Each number is 500 + 40 x the weight over its row's rms, rounded and kept within 0 to 999. Layers, rows and columns count from 0. Numbers have three digits each. The size before them is the row's rms in percent of the matrix's.

# layer 6 MLP down (transposed), 768x192, rms 0.0534, rows 464-497, columns 0-95
105:571497492442498462509520500521538534516483531553503525507444570485494541484532543470440471481530433470489530543580566499402534519482551469500523546550503503536544428458471432544586496495514479556445504503471548521434421434573492565538465464438512519487507480526523489537534545445571464480
101:519523483512540567497417464507583561513543489468491487488526567431542451527582540497512532465520558448432512501516510449504482542552522549513452458497519533527499517518479475514489427456486413517418474444455522494474603549546436492525539510525497540477459424390460514500502486532529540492
093:560502501544582505505547556566499491429478486444554483428564494516510513525426438405460472533495420480502501439496535605506535502550556482540457478458495533441525478440526549608490580523542483550476485522497464554449523476495465486439508514557463449504487430498481509483537500520435497497
086:545436495478527453417497511451571469438507472430441488539537568476443567447428533465425532516529468496458524510520473442514550482421540500496563545521461493559496434459521547564536484486473520557494520457497524528490584526499481559534457531469471553513526520428505476493464447498482518544
103:461486561453476565541428523476506544468527553481502466481624481590582544518507559494541404440527522517488466524562510440475536434485542568524522446523540475455500542475465520550575525485505504483471538463544499530504520553507562455554504468485566535455518509508513492476440530431525499474
088:484478427499540537477504531462612415420541444569498453397561491447539545437502467481511566481545451473471452478487497503500531463457517514469548512536546541518495426550493506527560452488476521513456505526460517487465460510441567519521413495493492500514531541464473460515535569547446403447
116:583498575504470483495535496548480452512547504511438511491544509444505510470512447520489499542467475409433519526443556496502394546424484559521513560490455444517504515459534469486425532480523444495458531515542420518583494521463468461548532460504527571433517436525440505475465514499486477521
092:560502569504561533569470608441481510461502486528496500543513542509516476503483506541515541539501506515489468484526529493441415514477483541450435462541526525583468538475494451518511475509622534453494463640494556532514513404498532473505479455575495537421450439484467509534477452527474489555
099:417527527445440571547518556504543424479435489549600517428536440507503483506516440533472516422492399457512511450446573456549577539472496476419513449528523516489527484524525503537478481466516473520483565466436526498521578529520497534438510476560466460480588480477506449513542515509526474474
099:467447539435536504481524510443494507570460600491513467535452501527443497577506492481554519491560506484425483479529503478553457544509542504514527441482475491503376507511462513494481456507511480460527567539539490582536546477574509522501553471473506461556490406505448553522543455462542488527
079:595509478491471484445515430537487493543474521556492474567464456496453480457434450519489560600518603537524518543544558476567498496551527420546500485454464625502529459455454492494507513480474514569480557480473544528424532487485573460495483445507565476527471476487492487446543486562439503469
085:498498501487506527446473501494537477436514485432496431497477599488519475487504539556478538539564443555563470473523490432462513563503504554545513428485436505499456478504446551498474501472551482508498517484486450442471489526514504453359506477483444477505515555414501518450505488456537559516
099:536537500527579521534460521500438525506554496483450492514566521538520481540474493506529494467462514458568460491485539460474514435486452514477450418556491492463510566511516516491472496510514497514446527481514492570551451533547457512426561574451479499512484503465455480481548383545521469488
109:567563497473502483446461498517525463608530489424509522511455476454516509513499501490517499405474473442456528503499518512491537542485475493476499517450471432461452522545514506480490483506410488515531545495538483519539487476504498513536481455437559527525481472444559571519516558489516499433
093:484556516428488487505501537568511555566540479467430484506547487463533494498583465572513481542526572517481462575540600511436573493494523502401490487422439540457540492435447420452454499554495472543530546475523507473522532473495554520503485578488482564481463513472420450545531450502499555482
103:442561562523551527467487461551485481500459503557454552445568447528586469485422456471518490496509564488492502501415544486548463527496483479555437557490549512526587507522474478483481540527473562487470510491466549473481534513554556486513530457507498430521520549526462474420544481498448482508
066:552487559476494499536479418512455520493460550483503468583514541528551465494448440521492494528501523496476515492505471515469465562512461529504501483459541519517455513542501514474490498448510556601505438576401543465470501503538493488525532487515477482468414448514460542515468479526399491473
091:483437507549499458428513442471459511490514555457480485442423527528480558406548522533534537486621500447522463564532461520529430451505525549551487526527505514482513506553523427532440516550455499481507509541509465532507535493479404540453508557483520448486535528547482464451475453543490475518
100:569428530418487497477487466495458552545460482545445375543436547493509418523547542558459517523549471560542516523481559518500491443473490581477428522479437497513481494541519471490557521496532501519569600461499439526484500465496461505520564475442518431601527484520521443526548529537480499515
096:492509462510551549515476494504491512465511544439463431490596506525481524530501504511447487486583445504480469434512532427479516516520538469451440486533408483540485399536485520531493555423518489444545461570495497531497554525552471474514534441496448452435537501517517476447464495475591491465
100:548598486497546479559458518472479472521463500417509457532464374519509542500444505501531539569526475512471515560499489503486510514501460487527422470542515564477433477475528487497556471445563478508541514525506588593477464498444464493430590508494521469549484463485496552494528450454458513509
100:514449457529462536504545456522561508532551498470493519528518484491437551453459571546490467523632472508520475544473580512433496529391500526466510481509519525488488490536478506482488454546490413538475520462457460529516535426553507573528487531541552543486498546458425382550461499527546480523
103:414524581430489482547551533534516552497479479533522465540534559523440453478519519480544507467504569450408476498515499488491534553503477476520517601491442442477529526473425427441501419449450496524507495513565474481497481503448455495522530520442537536422502560532453516482507631606489465448
086:563496465532515459423534464530523482547550449538508454551504548513525563489415543498471463479533554484485531474563549558572495488486419472431465513457463508551505418467482508518527467493488467524494465501463499579453501509511550546458497510494482558486535435532525485480557494528518468475
098:493543554508555492508576558401529471493471492435487486506426515424524490519474552521471484490486468548541534486466544434521534475463478565465500459487391522466526457503495550521511525488547538472496512498505512509521613491503471514554509484492521519495410562476513505472525477547486557545
108:566484470474516420495535455501523499540447539552517492524564462430458492534506494501458545448558426517536461471509558480511450465523431519421532543471444544514481444530462547477430474552600501485517511488539485451557509475553489524515479526543509499545491553509535429463438479489486439467
092:481502617506495472455504506564504512464524538436551487538519517491508479485542473536566512518483473462598449507516501421480468462561516510577482380493504537539438439496528527532472466552545451535488498531452554560413464485538535476515554471507558452512458411468459511545430495465515510521
090:521410487487469495461529458466557509463570482479563416504476547500492545570475434533559496524574475515484530484553469526534490443425468475483578483512500527549545424487561491541510488461466440507404498434508486490514493498497527462539519482540487482511458540486510583516561505535573488504
093:492558429474481535431501515505447425461595508528479502569538453542556443503504444534507502519489493545487519508429512428491524502552498504483446525463505529449472549497450508453468445514486481523376507462443549505553509542548488444489516450474540421522486502480479524517510542539499502516
133:399531577478484476522498510624469479486526535531490509505511465470543411427537496444464440544493529480486501570443443538457461433466517535535452487422462496561575520490440537417556555467464513512471519473498461524439538512546490554428469531474492546477516464436480484536523465518446505515
086:440517468439550507523470497514513453594519496419540525469540458483509499505502527532480565593496477452496506500490449582392474579514503461469507471495497498497479486516605577475563453449528537560421551499532461504541487475550564500501480444489513500471521435409425511565509450521473528485
098:446502502494471548498452499502489505504507522499441443524526533542522449535475502486501439499423529430475490471525562435490546510476555547524429499492497535455522518538509441488474477545494518449522487419517450453524555516491519581495521516472423539470517630495462516497542501483538492516
113:576453525482563549521541479486495490585541455552473465546475472529435451548480592491460542539482445587568398516446560422491408522404558543468466553457482440512487487498529552567509486475492536468574518428504519494511474483477451507488492419493425444476474582480507475535481558507511525501
095:531517454488454528478504512470506505493579486548511482503455479475477481545472567558542499507482490519512485461495524477545464580542463582446438458511531371429469497491489460467449463504449453525555507505506523434541542537560525549516503516555533455529434605489523511524496432478464465537
# layer 6 MLP up, 768x192, rms 0.216, rows 465-498, columns 0-95
095:535496476521491538534504532520460532588483500473480471499546476466505494561420548459458469585466410465537460534480512482405472458555532510549472496542436468534465501464534408569457566549511534519465475464489456530504441448470471434499501532477458469469470433508550508499453500524539543519
100:498480484468546517543533465525494457565453485577431526493513517476497531503503502488538599410460591538524523574495485506450529471422494488509531437539544446476467495525543480459548460402427491522429517569502528553469499536510358518512476523506529506438506476460490479507516474548492486517
085:543524522527454512483482510537545451589478518539537542495509423453482530461532550540471487386473514610477533460460455518443431498500510514493476489439577501540521479526537449474485526446490416502437515500541423493517439479459501494463550534550544521424499498434501522457487531534519539435
104:515470497544435484519472469522472505500477515499501482524437492511517478420519494522487499482500483478498578505551516473484489534497554503535459498472505547458484437519460480507441522530469534454523486444490451501471534506483591545531504534492403490507577515521539555483495484390522508579
097:537546463528484540515430472529497459537544523485501486480505478531447473558507516509530467518489543429510463498465521446533515481529523513447475490452442556549520574545510472527504514549497493537486464517589543447431489446493516545514579515584519512483506491499479519393510487503539478535
105:439508513495577500508477526461549563459471483519532453474440478569512463543444577478499468440502520510540530505532483533484566437552562452480488461538551511499492487531464503492565465530474531522526428470474520517444492510562502549468485539496488433551468478450595471489518538508496570504
087:501503446556499494510527512553513553483490496533517504559465440480497510484589567475582487562519509440510464438515495518489537463515465522451383549544529487500495454531572477559493575499507493507516482541436535476473477468487476534508485591378470475417544471518475497465576515463422473565
099:476507515509493472521458579460537560511453424502536465544494535490478458523453456513462482414436413483492469469426601526498544562503512475476460510527504516485480535499549494517516522432511581501474516462483514566462484469428520494407537503582519461482527486497499506493575439526512468495
101:504512471460524527497443500477492512579520490555547554457466511460483505458568469503571458518545437485492562491508457461516556550502419499501549471523468569522475514493439447494537455472500523492540535442555565445454467477539535496463488443451537487459520511439534453520557528425480493467
086:416532508522469449476502571438505507464462480488507537486494434498520478548538526493521490517516470431507477477409572507498496529528493554555468490498585465528472487578505539578517562469522523469509527475484463508592490534478549484498510535474458494509489564512507478483463511495502515488
093:509569441449416537566437520546452447480594517460567409473467457532519484546455445501502494489509506486547500532473523473488481543482563433488484464464496578471451480535501565525541521495455520548514470491481469512502529560469540452518566486514464494480538533436507490431433552426518478488
093:553559443491484473535480530507520459582487543507500565439497462494452486464487500537495548464499475466477493525523502550467538520524509474446461468516493482507510475449554479462440518487504486489519522469496497562538486486480461460542491506560545419479573518563484520553499498510441506480
106:570481485524475487455528583542490481536495477426474524520559525488552489489536450474514477481483507502559485553543464476490561497542480464539489499490547392545519475523464529560539523505408439493501455568445510466471572509492505504523503464484530537471545521510542480535495452505487422493
096:467525495434549521508532512547590557447477499506465538556524574500499504560487464449554540506534478481514524506498533492503518453492482488545534447486482564460592512496452538470518454481469534409477514447457486426478458451473440441502534521477580535558538584516494539613481474472463558483
112:483435535466567524530497503463551493450483414480514524517493562516437449500475472536503490554529506453482505430479404543470375579526510476460453566487527556506448523443453488478459533556487557486523524517509505507539542526491487441557512520559470524475521526484539595501487510459520468474
062:476472499527454497525509524571485466520558565530536514481448522514432563546494449435463441509467508488498512585503542501622461502524495428457427511492500518497561430546498540473534495477533502494482493534475431596594468521489492509483465459540511550524497504506450487484499510490516539472
087:525552465433551502479499499549431535529518499452476517504500483478511616554433510469503605544494461533500532481477447460461473551545446413513491476532440496554450478426566498478516532494518487491506478543506498461443482497452476533459551468453562554478459454539482452425478500505466496476
098:518492476502514486505456612538589461463513476546536526477559400468505463516511512418521488518526525474440525474518516455498438507533502444509465511476553574490471490472456503494477466568511476428488494491471513505517448584527432508505486486607528469548484537566519532538432526544483498530
097:578522493570515493485511449504522481468464511545471378508468506476434410478508517563489442512511443499495576501565500475486512477529530475462570467497527586472524471493535470507519480529449500508481550453505454540526535456497513394498471541384484458548529531501595505491499470442563441504
098:479542549443496488464397575523456476472511524458479476462504484464458482528492480537493468529551529527461468497550496430463566572570503478489527494494530486563408484519507460474512506409532467484588597454544531523444444495474468427484504502505489466508467497533522460466489488446531552512
099:435507481488584533487493565542485536555485479517521557443499499467419580516441509492549517506468496465488494544428481542432525475523524471517469519577500522529464568519546537489473480522466498524554475490491462456495475438499504511474520473529523478570537542485442462443539483494592475391
100:469513558454479561495446601542524486532510511596540456528502531499445463533437443534528431492460497537567588467499518514489460450523427503521491534519508497496510507517501470527480491492413532511458479514471566503505533500505576491478485463457490507552517490500464490506513526508541462496
096:532494520457521433512475511537492507449477600440511515466466494457474462464549467425494457430487509554549500505480488468446596465500553483480557508480478523483508475506500475539457453432527493458547413508588501417494534490476460470498544518488541579532462500461550534485482541450474538600
104:536543506518506525448519482502483503512497454516585581521525524528468465504505521531523468424457571490523494478458439521457478503516549394544568454522535482515535498446492449490507541433441511563429552495514471474556431515499505456467560439460604535458439519467445503429610505463467555457
110:498527454539520482467503500532471456520512486464496540460488541484505516491481530464502494443518574496447455518489447525469488517461596467503510477564490450490532511509525573548529512549457522474587585509459578409468514427507576515463505491488499489516505475483408482495468537434580516448
084:516538502512488491609485561526502536439525460505482513473545435458532480478527419499555560496476487487506531514492538496505525536496541473440481449512542495499565530493510557541608490489532481498493482494492503484460434511516425530511528486569513519545445505415515509472391537506506501474
100:510494488494502519529495490502450498501505539483468509584482500514492470499502440513563457486561445545488521523582457548467564460541487461477429455476421486544467600465472490546525504529519541513504513549495496517523468552544527501354534489525475492493531496425556524492450495448528412507
095:436471490465468538424514595519525517454449547501539509565495517522516497544456521469491475465454531485504469483464499480491485529515584514434515493512462551498440519496451489465543487462534489480516481485455535515500479497480536533482527570488468448578492509406490487531461422490475530494
113:552496519448484466543543484504471511502498497537521498547547577504484580537533488503540478462456468513564568502516546495553478523476537424435485514452505501487540522521441607503459472574516461579452418461513483542494504375513518440509533510446482520447485467571534519456470496417596525508
093:436482536457478509502540513585524476444523357494597482535431560560492465573480525476426509535495480536471546521478536531533498481533505461504474572485492510568519509477502500491551573456548449532501457580476420497454499567494489476500488516521547544529529551531396517480497502464478550520
102:501497491548461457491522413507447576505421497493517487474542462459459588469513504505505491538545430513548487450491492578535525495506558537496548526454491544502434482481500440563502489537557518456535484472482473471457483508434441429472479440545500507509496451508566558519450531589525513527
109:503551521500542522509450458485441549513494427574486510445467570591515537567470486513510517489454507545564442505531491515507474497497487476495486477432508499475561580540519493559446526557411543460482460532493489521538472432486446515513544448520483473478458501458514503486533550467496552478
098:545523489480501513482501556480473546420485515461595551500526504445526542450457484481447464516508511457518543508467517506514532580534492537557507503477496520566468524531449461459524537516487403538526554424430476502499502508469577499482600488480509540504478477562521465518438448518480424503
094:454510443504555445544487552508510466527550490517518530460479472492511494484523492407563449404474568485446442518452480500489559516533473397535470507472526489532592505568497466571494496441536503451517488487492527433519458480508553457510470466486485606483538486426492507485451535510434472519